Part of a small language model's weights: untied embeddings.
Each number is 128 + 24 x the weight over the matrix's rms, rounded and kept within 0 to 255. Layers, rows and columns count from 0.

# layer 6 MLP up, 640x320, rms 0.0391, rows 505-604, columns 256-287
[[114  92 133 118 123 121 135 121 147 153 134 121 125 126 106 113 100 127 119 150 127 105 122 108 141 142  86 113 130 139 138 148]
 [155 112  90 115 130 156 102 120  90 148 131 104 111 126 129 102 130 147 164 112  79 149 151 101 100 119 100 110 129  74 148 146]
 [117 141 100 127 125 130 150  65 152 145 111 163 130 117 150  84 109 133 114 132  96 144 137 144 129 123 119 130 121 157 142  97]
 [ 90 116 106 124 117 152 111 130 128 168 158 126 129 132 145 143 110 124 135 106 153  97 137 130 121 155 132 134  89 128 106 150]
 [189 114 100 127 115  96 147 132 103 114  99 117 165 157 110 115 130 112  89 159 155 114 122 152 114  96 108 192 144 166 155 102]
 [101 143  79 113 107 104 127 152 123 128  85 125 153 131 118 135 107 134 132 112 202 139 122 128 111 157 109 135 147 118 115 146]
 [140 119 164 127 130 119 172 172  90 124 141 120 101  87 156  93 185 136 174 108  97 113 101 136 105 150 167 153 157 116 120 139]
 [116 185 138 136 134 124  98 189 122 102 179 136 127 127 130 102 189 104 147 139 133 144 168 122 103 215 125 142  92  89 110 114]
 [141 175 122 126 115 116 114 140 154 159 119 130 100 122 150 148 126  82 183 117 161  71 149 159 147 113 145 133 101 132 150  93]
 [110 146 157 134 144 154 140 113 133 113 146 108  96 162 120 110 121 124 125 176 150 171 111 122 115  74 171 142 132 166 120  97]
 [115 177 114 110 100 117 129 115 138 122 145  86 134 141 111 151 112 123 146 121 148 115 115  84 124 140  86 121 139 158  97 122]
 [146 105 146 117 143 119 118 154 115 117 129 162 121 136 111 133 142 118 161 118  89 164 160 152  78 162 137  83 142 125 141 110]
 [174 138 129 134 108 136 107 109  98 117 137 110 131 107 108 116  79 105 121 123 123 189 139 157 145 127 106 149 142 142 151 147]
 [121 112 127 117  86 108 127 157 149 154 143  94 116 128 142  87 143 136 127 114 121 131 162 110  92 102 162 140 143 147 122 150]
 [149 103 133 147 105 135 180 127 133 133 133 164 112 144 151 137  86 107 175 105 136 151 135 151 154 124 133  98  97 133  70 134]
 [126 107  75 129 137 138 148 146 111  78 158 153 164 122 146 115 124 139 124 116 145 137 136 122 129 101 110 121 116 139 126  97]
 [165 115  70 154  84 117 144 142 162  94 128 116 135 140 120 135 111 135 127 132 113 112 134 130 121 117 168  88 159 102 155 148]
 [ 85 145 131 124 123 119 142 100 100 126 135  97 105  87  95 156 113 133 151 143 111 117 155 153 145 133 104 111 142 128 124 142]
 [150  72  94 136 103  96  90  93 121 159 137  94 128 133  94 123 102 133 182 128 177 141 146 111 123 136 115 146 166 124 115 138]
 [146 146 121 137 116 133 142 117 171 117 149 139 146  78 121 149 134 119 128 147 161 175 109 204 142 126  52 111 151 138 169 145]
 [138 138 106 113 139  89 145 126  90 164 157 142 137 165 121 103 133 131 120 165 131 116 167 129 138 167 155 155 131 106 124  84]
 [136 136 128 137 132 119 123 121 127 108 174 108 131  86 131 104 158 135 143  91 141 118 135 131 151 134 156 145 128  99 135 149]
 [161 121 121 134 135 109 120 137 153 100 111 140 108 145 120 103 114 125 148 115 161 179 108 117 157 137 146 191 128 153 127 139]
 [ 93 102 134 169 124 104 115 131 151  90  64 143  93 109 149 125 130 111 135 110 126 130 126 143 146 129 146 152 183 139 128 112]
 [123 123 111 122 173 114 193 145 149 100  88 109 105 100 113 140 144 123  96  94 105 128 126 114 129  93 138 111 147 123 110 132]
 [143 147 139 149 155 136 161 124 112  98 104 130 132 121 148 121 157 120 124 143 146 102  87 105 160  93 140 146 161 144 143 115]
 [130 146 111 122 158 130 136 158 123 139 149 122 115 139 159 184 122 114 180 138 130 172 153  98 108  99 107 176 165 138  74 108]
 [ 83 147 109  97 124 107 117 116 109 153 110 158 110 125 171 150 132 109 143 172 116 154 129 140 113 118 142 135 113 167 133 106]
 [146 139  66 147 166 135 143 135  91 124 123 114 134  99 154 120  85 100 184 107 123 120 149 130 123 143 131 140 109 155 168 149]
 [141 128 119 117 162 149 110 143 160 117 109 181 153 110 114 116 152 147 136  94 161 157 113 134 130 135 154 145 110 111 131 116]
 [ 93 106 137 162 146  80 136 134 121 141 110  91 112 146 119 103 121 138 127  97 105 104  95 120 139  88 111 120 166 128 112 138]
 [ 88 142 105 150 134 116 140 175 122 144 153 107 103 130 138 144 157 133 131 113 132 108 121 127  91 155 145 140 137 109 129 141]
 [158 147 142 120 123 119 152 175  91 110 115 134 130 128 139 107  92 146 109 111 171 163 165 133 147 211 122 128 153 120 122 156]
 [ 83 156  87 163 110  62 154 153 157 127  89 100  96 136 126 118 134 153 105 142 146 114 173 132 121 136 116 126 105 115  99 119]
 [107 123 150 103 141 124 154  89  92 173 121 112 118  83 148 103 159 115 138 103 170  79 145 144 133 113 106 156 140 132 113 136]
 [140 163  63 141 128 169  85 158  92  75 139  79 159 123 216 115 139 142 119 119 174 139 122 107 110 174 149 160 146 108 117 100]
 [157 113 151  83 136  97 151 165  99 128 127 118 135 179 128 110 142 125 135 140 173 130 156 181 119  97 181 138 145 129 136  94]
 [109 128 141 141  95 128 116 129 125 105 132 129 162 151 125 109 104 124 140 114 172 110 135 106 163  88 113 124 121 103 107  95]
 [136 147 117 148 143 143 146 134 134 119 124 116  85 104 120 141 133 135 150 117 128 107 115 185  74 127 167 157 124 127  96 155]
 [135 143 167 110  77 151  85  64 158  96 131 178 131 192 150 155 145 103 184  98 113 129 103 114 108 155 163 112 112 116 134 162]
 [127 101 101 140 131 141 148 116 115 121 137 158 151 120 109 160 140 119 123  93 127 157  94  79 140 126 120 123 100  91  99  77]
 [120 111 108 123 116 145 150  90 152 106 158 114 143 133 193 118 128 108 135 127 119 109 168 156 154 136 147 115 136 144 128 152]
 [137 119  94 152 115 101 154 154 137 142 144 152 128 166 119 148 114 104 152 135 123 123 153  89 141 112 152  99 132 126  85  93]
 [132 131 127 106 126 164  91 151 101 154 109 131 112 105  63  99 154  78  69 123 139 125 120 176 116 141  92 157 172 117 132  82]
 [130 145 183 127  99  89 145  90 114  97 144 146 188 127 175 123  95 142 127 129 108 123 118  89 151 161  84  86 133 142  98 120]
 [ 95 161 158  87 147 114 145 123 156 139 114 155 139 114 159 165 156 135 126 133 139  68 153  88 164 141 149 134 140 141 132  89]
 [128 119 156 119 106 110 130 115 124 141 147 123 100 133 101 106 106 139  71 131 125 112  92 157 126 147 127 127 101  53 135 136]
 [181 118 145  91 136 131 154 151 110 135  96 142 121 129 101 144 101 116 100 138 155 104 123 101 111 129 123 106 163 152 111 136]
 [125 163 149 171  89 113 167 129 144 107 133 164 169 104 123 123 114 168 136 136 127 112 135 113 150  92 149 150 157 131 138 104]
 [ 91 130 170 159 129 146 108 160 154  91 126 138  52 117 104 140 153 123 113 117 104 142 125 158 133  96 125 172 107 122 156 162]
 [147 150 120 153  96 124 165 121 110 121 117 125 111 134 144 121 146 115 119 128 144 134 114  94  98 116 145 133 143 147  82 167]
 [144 114 151 136 115 106 119 112 125 162 138 141 155 128 123  88  91  97 133  94 124 130 121 139 133 189 110 114 114 152 170 150]
 [104 137 194  70 119 112 104 112 117 113 150 162 128 121 144 141 101 189 133 135 138 134 141 137 139 164 137 144 118 150 141 141]
 [ 92 160 150 127 154 161 136 140 104 154 123 159 133 171 144 142 101 124 108 111  97 122 120  97 116 114  90 192 151 148 108 133]
 [131 188 126 123 121 163 167 149 154 155 132 152  99 113 172 132 127 114  81 124 114 156 145 122 108 161 138 152 133  96 116 146]
 [111 147 137 126 100 131 127 138 134 139  90 127 153  85 168 130  98  99 134 119 132 117 121 115 143 113 147  80 116 136 113  73]
 [132 130 151 104 197 138 176 128 106 159 149 138 107 128 133 151 128 117 127  96 143  95 131 119 145 140 144  94 137 110 126 155]
 [123 137  91 106 133  94 122 134 118 113 126 139 146 141 121 108 104 159 174 161 124 101 130 136 126 104 144 152 192 144  99 128]
 [123 120  99 130 140 147 155 156 112 110  91 133 124 125 146  96 143  98 107  84 106 151 130 116 123  91 136 148 103 184 122 117]
 [104 144 135 142 159 107 137 116 134 168 100 165 140 148 112 103 114 113 154 148 118 131 153 159 134 118 119 104 121 144 148 138]
 [125 100 122 120 121 124 102 167 166 126 101 122 113 135 121 100 119 157  93 123 135 141 105 139 134 126 145 129 123 143 163  94]
 [120 146 112 111 111 124  85 109 126 119 166 112 182 133 168 142  91 149 120 110 115 164 121 142 125 131 124 137 145 108 124 144]
 [134  93 129 147 121 130 185 157  85 160 138 110 149 153  98  94 130 168 118 121 113 141  89 132 136  94 155 167 144 146 131 131]
 [122 148  61 100  70 109  97 130  96 156 136 137 155 127 157 138 121  88 144 106 162 121 141 128 137 105 130 139 100  97 107 134]
 [ 92 113 167 142 126 131 163 142 107 133  91 126 100 164 160 156 133 130 134 157 126 150 134 121 144 117  77 111 126 138  83 104]
 [134 151 127 155  92 154 116 117 120 134 174 134 113 118 100 122 152 110 124 138 116 129 101 143 137 128 145 129 110 168 109 133]
 [154 141 135 136 122 128 172 132 150 149 167 121 105 128 142 121 143 114 107 121 136 124 146 110 129 151 154 122 126 123 151 134]
 [ 99 126 124 123  86 120 156 102 123 124 117 147 132 163 112 104 132 111 120 132 142 109 131 100 135  91 127 175 156 146 147 121]
 [119 106 118 108 149 118 118 145 153 120 135 107 137 113 109 172 148 143 149 128 117 100 130 144 130 123 103 157 190 167 117 132]
 [148 116 145 132 104 144 143 163  99 147 150 100 125 131 114 154  52 119  92 181 140 103 165 113 136 125  95 149  97 100 108 132]
 [131 131 125 125 127  83 151 131 119  99 143 152 139 126 182  95 100 119 147 128 136 127 167 133 145 134 133 149 123 115 126 105]
 [120 160 134 121 133 144 144 155 127 101 133  96 144  88 165 106 137 108 156 128  81 123 139 114 150 123 134 180 204  94  94 106]
 [136 121 109 113 125 155 125 108  81 114 108  97 155 150  76 128 176 149 121 113 145 143 185 118 109 157 124 119 109 129  92 107]
 [ 99 121 127 139 131 127  95 119 172 138 122 135 120 120 123 148 133 104  87 155 147 138 133 131 151 119 118 129 121 138  96 122]
 [113 133 111 166 118 141 155 151 100 107 161 111  89  98 158 128 133  68 131 157 117 125 131 141 118 131 139 113 154 121 119 108]
 [104 133 103 138 121 124 167 141 170 133 124  96 126 139 149 151 145 120 127 146 134 103 164 112 144 108 133  94 160 145 109 119]
 [114 126 132  98 134  85 103 131 160  99  76 125 106 145 130 126 145 107 137 161 112 100  95 141 128 141 163 141 118 125 142 119]
 [132  67 142 133 130  71  97 112 112 109 124 138 143 137 134 111 139 165 142 144  78 121  98 121 124 143 112 131 107 128 120 110]
 [211 108 111 162 109 112 152 131 107 119 137 148 129 131 130  92  85 120 108 172 118 124 148 100 111 104 146 138 145 145  99 151]
 [189  73 149 154 109  98 133 157 128 120 144 150 142 123 135 135 165 138 114 123 163  88 140 130 151  94 139 146 140  99 131 115]
 [130 137 130  56 195 112  93 105 134  62 104 133 159 100 107  98 126 155  85 123  91 126 140 149 127 189 114 145 136 144  99 106]
 [164 100 160 111 122 130 150 151 118 118 172  69 108 106 120 136 151  72 120 108  88 119 131 103 122  75 124 137 152 137 125  97]
 [126 117 119 125 125 111 122 144 133 157  66 120 137 134 148 121 119 117  97 145 126 114 111 170 100 136 115 157 162 156  86 121]
 [120 120 117  88 157 141 133 140 122 110  93 174 115 118 111 133  92 131 144 117 149 157 131 163  98 102 149 143 119 115 115 107]
 [134 112  97 144 135 118 126 183 142 122 124 130 141 126 157 102 168 128 105 109 122 119 155 148 135 191 124 146 144 122 108 110]
 [ 80 151 118 107 142 112 148 107 135 113 116 114 144 129 109 163 108 123 136 113 121  98 130  80  93  96 154 128 137 141 162 178]
 [ 99 179 132  95  75 128 161 137 170 133 125 108 114 108 103 114 143 149 145 116 111 116  89 131 125  88 147 129  97 121  91 170]
 [129 119 122 125 176 100 134 163 107 134 104 148  94 134 139 129 116 104  77 113 112 155 138 105 153 131 145 141 158 129 139  89]
 [114 135 179 130  75 159 139 190  90 145 157 116 128  97 179 150 120 110 178 121 109 147 150 152 115  94 104 116 177 120 126 106]
 [109 111 154 102 141 140 154 159 134  81 146  99 109 139 145 105 104 155 114 149 137  81 115 118 177 129 125 153 101  89 137  97]
 [132 210 148 136 120 121 123 124 134 146  95  90 123 159 100 141 129 105 147 118 130 123  86 179 132 137 130 140 149 129 128 154]
 [115 102 143  80 110  86  86 160 105 139 115 118  72 171 130 109 132 108 142 178 135 128 111 122 124 119 129 141 136 157  96 117]
 [143 102  80 153 102 157 123 134  97 166  99 151  99 131 100 142 121 129 144 137 120  93  88 155 183 160  80 120  94 126 166 112]
 [124 104 129 109 131 143 156 128 109 148  80  90 113 153 133  72 125 135 165 115 117 109 138 165 148 150 104 168  86 155 120 143]
 [144 135 151 152 187 129  99 156  79 104  95  95 136 120 172 146 161 127 152 138 142 107 141 107 153 147 163 102 118 147 128 182]
 [134 118 132 107 139 156  94 105 164 107 153 148 168 107 120 104 142 155 190 154 146 143 112  89 117  96 115 102 134 156 120 146]
 [ 91 153 133 115 168 114 128 145 141 133  88  87 112 140 126 130 118  87 137 114 174 155 130 114 174 190 132 143  92 125 110 121]
 [137 146 105 121 124 126 130 151 143 123 124 108 135 162 105  74 164  82 151 156 134 156  66 135 112 143 136 119 184 119 150 156]
 [133 121 114 100 110 116 126 123 130 138 120 120 113 125 118 133 131  99 132 106 144 123 124 114 107 144 126 157 116 105 158 100]
 [110 114 111  78 138  97 137 122 140 122 129 132 159  82 118  56 134 115 130 124 139 120 179 129 122 108 141 147 140 133  69 134]]
# layer 6 MLP down (transposed), 640x320, rms 0.0391, rows 505-604, columns 256-287
[[110 158 141 180 164 128 123 118 124 146 137  55 111 132 130  94 137 102 146 117  97 160 140 168  57  98 170 121 137 171  76 125]
 [105 142 139 111 121 121 162 183 111 111 142 158 136 122 123 124 129 120 121 146 144 100 114 126 157 135 130 135  89 178 134 154]
 [154 118 172 157 136  85 104 160  77  90 125 130 137 133 128 155 136  94  97  91 129 127 144  87 146 132 113 125 118 136 122 148]
 [124 116 148 103 110 110 113 121 111 100 111 154 105 152 135 168 165 153 127 150 126 156 135 152 130 118 112 119 159 155  95 167]
 [116 162 118 152  90 139  96 120 153 167 115 163 142 133  89 149 158 141  85 129 101 154 121 129 167 114 151 121 107 149  70 169]
 [139 133 156 144 140 134 118 110 174 131 137 121 129 119 167 115 105 117 109 117 114 122 139 146 138 123 146 125  83 144 156 133]
 [106 153 104 149  69 134  78 137 114 116 142 135 131 147 138 169 130 123 111 114  90  97 136  87 167 112 113 145 144 181 144 150]
 [142 125 120 138 149 107 118 120 145  89 126  93 119 122 128 149 105 103 125 122 137 140 130 121 154  97 113 120 108  78 149 125]
 [146  76 120 157 160 132 138 119 129  68 147 112 117 107  82 126 114 120 106 136 111 186 105 129 130 115  96 138 136 115 104 146]
 [142 159 113 158 167 130  98 105 104 146 152 126 134 134 118  85 145 154 159 174 127 156  82 188 142 119 152  95 183 146 137  86]
 [154  90 102 141 116 158 131 119 136 148 112 145 135 137 128 110 147 154 110  67 145 136 128 153 163 123 148 138 108 106 140 105]
 [153 122 128 159 122 129 126  99 105  95 138 117 155 133 162 115 121 107 118 136 173  88 161  92 158 128 152 161 141 139 115 171]
 [ 95 128 114 151 142 109 135 152 152 178 117 153 102 140 144 150 172 148 127 117 131  95 107 102 106 121 159 132 135 136  92 106]
 [142 168 109 157 127 154 139 134 121 164 118 150 146 117 133 154  81 109 159 119 140 147 115 136 114 145 128 134 131 109  83 112]
 [122 113 164 174 172 145 114 111 138 131 140 134 105  90 146  90 161 152  73 126 105 144 120 134  80 121  98 127 163 129 208 155]
 [194 104 119 132 117 141 112  96 117 178 104 150 100 161 107 146 165 144 130 144 114 189 114 111 123 137 126 129 108 124 167 151]
 [110 142 111 127 136 113  65 111 133 107 100 172  85 127 156 144 160 126  71 131 166 121  94 110 109 124  96 120 132 118 116 129]
 [142 102  94  70 120  89 111 149 151  95 123 133 138 139 156 138 129 140  99 191 165 141  68 137 187 109 126 130 108 162  81 163]
 [114 121 134 106 147 119 120 118 143  91 122 100 120 123 144 154 131 102 132 132  98 151 136 112 104 116 122 130 112  96 129 123]
 [ 97 116 136 119 131 102 114 150 109 123 108 132 103 140 146 106 124 156 137 132 128  76 130  94 109 117 189 131 137 108 130 123]
 [124 102 118 141 151 103 113 120 148 102 125 101 103 118 153 136 105 149  90 123  98 120 129 120 115 111 138 103 113 123 152 112]
 [124  97 118 170 115 147 115 103 130 109 135 121 140 131 148 125  96 111 148 141  98 144 127 140 131 101  94 112 117 114 132 147]
 [158 124 161 122 162 146 131 130 167 134 116 151 110 106 107 172 152 148 122  79 111 169 140 150 133  90 173 148 104 111 123 186]
 [147 183 120  56 145 157 140 128 115 181 130 140 161 105  90 110 171 134 141 106 176 126 160 119 148 140 121 115 138  75  86 105]
 [169 112 118 133 123 134  76  64 132 137 132 143 160 132  90 130  65 129 153 144 119 177 123 126 138 164 166  92 138 122 152 117]
 [117 126  98 105 127 167 126 107 156 106 107 104 144 171 114 134 111 148 124 113 122 122 125 121  78 131 133 118 141 108 121 114]
 [153 103 144 144 155 117 129 141 123 146 154 128 126  75 119 112 107 146 127 106 117 168  91 122 106 128 101 136 124 136 117 169]
 [125 130 159 118 130  81 150 111 115 142  93 122 176 140 109 166 148 109 103 111 159  97 114 130 158 153 109 133 115 139 107  98]
 [110 120 156 125  65  87 135 143 105 114 133 118  99 119 158 143 111 122 147  96 128 155 122 109  78 143 111  78 172 127 148 115]
 [ 93 118 132 134 141 141 138 143 108 126 128  96 146 129 156 126  88 129 107 142 141 102 141 111 114 117 120 108 189 126 119 167]
 [138 147 130 100 152 127 145 117 155 136 152 135 126 109 107 140 116  81 123 134 109 158 112  94 142 115 149 128 153 150 143 108]
 [159 118 142 126 148 144 151 158 114 142  94 164  96 136 134 108 114 155 137 137 149 105 101 157 204 109 130 112 138 115 162 124]
 [132 100 117 144 155 171  81 112 160 168 126 111 134 134  99 114 159 112 187 144 112 114 113 139 119  99 139 153 114 149 191 133]
 [168 149 138 120 127 167 113  98 128 137 140 144 156  90 136 121 102 139 167  96 141 141 106 139  85 137 127 142 140 126 154 128]
 [166 126 133 159 109 149 118 184 142 125 143  95 129 185 127 157 103 150 138 139 119 165 109 141 110 147 160 113 117 134 119 120]
 [151 106 150 153 106  87 165 107 141 160  84 146 118 111  80 137 153 111 103 148 105  95 160 153 117  81 109 132  82 152 109 113]
 [ 83 115 122 136 108 172 167 102 143 128 182 142 165 111 122 167 145 139 136 119  97 143 110 132 122 128  94 144 122 121 120 135]
 [137 142 101 141 138 131 111 135 120 168 127 119 106 140 133 121 130 129 148 104 131 118 113 123  80 178 159 162 107 161 115 162]
 [115 114 147 129  99 119 130 134  81 145 110 150 171 161 135 118 145  98 107 165 124  76 120  93 135 136  96  98  95 114 129  99]
 [145 101  92 154 176 108 159 172  81 164 123  85 155  80 106 100 102 166  81 129 191 122 147 154 135 124 118 174 140 116 114 125]
 [147 167 133 140 117 117 123 133 133 156 136 106 102 117 123  79 125 149  92 175 134 135 159 183 110  85 126 131 138 154  69 176]
 [137 139 146 101 131 107 121 134 122 162  97 143 124 103  85 122 145 142 126 160 106 150  91 124 109 151 146 124 106 100 108 120]
 [149 147 162 142 154 128 116 125 128 141 103 144 140 121 139 167 125 140 160 169 100  98 134 117 102 140 125 154  92 158 144 115]
 [163 132 169 130 148 100 143 121 125 119 167 130 137 158 184 193  97 160 152 133 166 159 107 130 131 119 108 129 105 134 101 143]
 [ 90  92 178  99 160 154  95 143 109 158 110 200 115 152 176 106 131 194 115 142 138 142 153 131 141 134 142 131 125 122  85 163]
 [155  90 102 160 120 119  88 114 139 110 176  89 111 168 109 108 111 153 108 138 120 183 172 120 137 150  98 134 110 123 123 128]
 [108 114 152 145 157 117 146 150 147 160 110 115 150 113 141 140 103 105 179 141 160 156 149 136 137 131 138 123 177 186 139 115]
 [132 139 123 168 107 118 113 136 106  80 127  80 109 138 146 136 174 104 152 101 123 123 136 175 134 144 123 148  99 124 138 140]
 [112 136  95 133 127 158 105 106 152 106 129 127 119 156 138 139 145 119 128 132 130 150 123 153 110 122 113 112 122  83 150 140]
 [159 144 107  92 185  87 131 144 172 135 102 123 133 137 141 180 113 182 119  82 112 135 150 122 140 122 172 126  97 147 107 115]
 [100 115 147 119 158 118 105 131 151 155 164 143 106 112 112 135 126 154 147 102 157 146 121 131 126 143 112 127 157 128 143 128]
 [152 136 106 131 136 169 119 130 142 102 119 122  56 111  82 149 113 152  97 130 137 126 158 114 130  92 135 155 140  92 110 106]
 [141 112 110 142 152  78 169 137 123 120 162 132 123 134 149 117 148 150 183 121 142 109 103 104 150 100 107 131 106 116 102 160]
 [130 119 119 128 160 128 158 141 134 129 151 106 102 123 126  95 171 134 116 133 178 112  97  97  95 131 175 152 132 112 116 129]
 [125  88 106 124 140 122 110 119 132 106 100 107 113 143 124 138 102 153 120 142 131 133 132 133 142  87 126 160 125 121 134 134]
 [128 124 110 124 142 112 114 135 108 127 127 148 119 156 140 131 143 179 132 122  90 118 131 151 137 144 130 173 148 137 135 177]
 [142 122 129 122 111 124 122 137 140 117 130 110 159 141 129 134 136 124 130 135 138 171 124 150 156 172 133 115 139 117 118 118]
 [154 109 156 146  69 166 103 127  97 116 123  98 118 118 164 134 154  81 136 148  88 170 121 139  99 102 142 119  89 122 220 138]
 [100 117 148 118 134 132 118 123 127 123 139 106 121 117  98 116 120 144 137 147 159 122 131 128 124 143 111 135 128 121 106 121]
 [128 100 120 118 126 128 125 166 111 121 151 113 120 106 149 136 107 152 115 128 115 104 114  96 159 140 141 149 140 130 113 122]
 [ 76 116 117 110 147 125 127 100 131 106  80 121 126 131 151 127 120 133 116 112 106 100 147 113 116  85 130 166 122  85 144 127]
 [148 134 153 137 128 133 175 170 129 122  96 130 105  95 145 145 149 128 125 151 152 102 144  96 122 109 130 148  69 135 132 103]
 [130 160 120 117 152 123 115 143 135 143 150 113 105 121 198 177 131  98 134 121 100 132 173 130 114 119 137 125 118 124 118 127]
 [130 125 145 154 175 171 185 137 142 130 113 121 117 118 138  98 132  76 110 121  89 126  89 127 132 142 142 114 124 106 164 153]
 [126 138  98 136 142 126 113 103  90 132 125 151 146  94 111 149 124 135 124 135 135 127 139  93 115 110 145 126 153 153 143 154]
 [ 98 173 110 148 129 111 158 147 137 117 128 125 173 106 137 146 107 151 136 118 129  93 126 134 146 109 136 189 105 100  96 109]
 [110  88 156 112 161 146 128  99 111 130  75 164 108 116 144 129  51 129 142 129 164 118 126 162 169 116  91 133 134 143 101 115]
 [113 135 131 170 139 127  96 159 125 155 105 102 117  97 159 126 124 131 125 151 112 131 114 150 130 158 118 143 128  82 100 161]
 [118 115 145 152 110  91 128 149 151 125 113  74 131 122 169  64 135 119 185 125  95 168 164 160 111 129 184 118  74 105 104 165]
 [120 130 108 102 106 132 146 111  82 112 128 161 139 105 185 100 207  95 122 174 160 132 160 171  75  99 184 134 121 110 124 184]
 [159 161 149 119 157  88 111 183 145 160 107 165 112 122 101  93 125 129 133 161 161 132 159 126 147 144 121 119 111  96 128 137]
 [116 131 136 139 141 117 118 153 140 116 114 120 141 111 145 125 113 111 118 128 132 113 139 140 102 118  98 129  93 126 117 135]
 [109 115 120 206 150 126 150 167 106 128  85 182 107  96 161 126 115  75 135 125 148  95 101  80  89  80 121 131 155 140 140 135]
 [146 129 145 125 118 119 149 178  96  91 128  88 103 117 173 135 119 112 124 102 141 175 150 136 139 134 150 125 121 117 141 100]
 [140 123 139 102 137  90 104 106 129 154 128 137 163 147 118 138 144 175 113 109 122 151 154 133 113 118 115 130 135 154 157 136]
 [123 105 178 116 109  98 114 115 115 143 144 120 184 143 118  96 143 100 154 142 173 180 113 148 131  88 142 140 111 137 138 108]
 [123 146 151  98 141 135 148 139  89 123 139  86 180 105  93 148 130 136 142 133 151 135 150 107  88 119  80 130 141 126  96 139]
 [141 152 135 148 139 134 108 113 119 119  99 110 123 138 143 150 113 124 130 114 122 144 164 152 123  93 131 154 133 109 131 129]
 [ 91 180 121 147 125 130 111 112 114 119 172 120 161 110 141 161 141 122 145  89  85 121 140 183 123 126 131 121 147 121 133 121]
 [113 153 117  92 138 119 103 131 130 151 130 139  99 120 122  95 140 154 102  94  96  62 102 130 119 129  91 104 156  94 135 110]
 [126  81 139 185  92 139 133 122 143 176 121 146 106 141 121 127 145 122 163 161 153 146 162 123  99 151 140  96 104 147 153 119]
 [100 157  90 144 114 131 145 112 118 106 133 132 155 133  98 100 138 132 167 102 102 109 112 120  97 124 130 146 137 124 183 132]
 [130 150 116 116 132 158  83 145 157  56 155 130 117 159  90  85  94 133 158  81 118 134 137 138 114 139 132  71 189 115 139 122]
 [ 99 107 120 140  99 127 130  87 137 180 157 120  91 108 148 125 138 111 118 136  87 143 136 128 144 151 131  78 123 121 144 149]
 [125 168 168 111 114 108 146  78 113 137 109 118 136 145  93 141  97 127 177 118 117 122 132 140 121  87 133 157 133 131 135 188]
 [148 131 111 102  93 120 136 154 132 154 157 146 126 131 129  95 105 167 136 116 127 102 116 173 149 129  64 165 149 163 105 155]
 [145  86 127 186 144 102 169 131 115 133 144 141 146 144 157 149 153 125 135 135 162 111 193 104  98 144 140 125 181 149 117 126]
 [126 155 125  93 167 120 152 117 140  98 141 139 116 140 101 185  85 142  98 147 175 117 120 112 135 113 144 151 117 117 104 136]
 [130 147  91 119 168 125 114  82 123  83 132 150 133 158 136 119 203 143 100 139 162 106 111 141 118 170 154  83  98 134 117 128]
 [144 126 140 153  57 118 158 112 104 128 157 102 153 147 128 136 113 126 151 104  99 117 147 150  94 121  88 124 135 109 109 120]
 [108  89 137 135  93 114 164 186 117 131 127 135 122 130 141 131 162 136 138 167 125 131 141  80 111 148 158 146 117 140 141 126]
 [134 136 156 122 154 105 151 156 122 102 118 112 125 128 134 114 128 101 129 110 110  98 158 101  89 139 135 118  97 123 102 116]
 [101 169 160 140 133 130 143 150 178 116 130 100 127 117 124  89  99 126 119 122 154 129 147  94 118 126 143 167 150 158 138 110]
 [ 78 131 103 131  79 181 117 125 174  84 133 128  98 125 166 152 149 129 162 147 130 157  93  97 125 110 162 108 122 139 159 108]
 [120 136 162 124 127 163  96  95 164 122 115 131  79 131 139  95 138 105  66 135 111 115 154 176 119 143 110 160 109 130 156 125]
 [110 136 105 117 115 142 110 128 155 100 116 124 125 123 140 131 116 126 126 132 135 117 125 160 146 121 130 113 112 125 138 138]
 [125 106 129  88 118 162 124  92  92 125 177 126 144 115 157 127  98 167 141 156  73 105  93 121 112 102  96 146 175 154 152 179]
 [125 100 125 125 154 117 140 139  64 119 145 152 114 119 164 148  70 176 127 154 129  85 142 114  93 116 102 145 132 120 116  88]
 [123 133 108 115 124 162 120  79 142 141 113 137 138 125 156 106 159 167 129 149 128 130 120 135 152 114 125 117 106 151 120 166]
 [162 167 106 113 156 145 166 148 128 143 146  66 149 127  99 119 161 102 118 154 166 154 116 138 113 118 115  95 119 129 163 141]]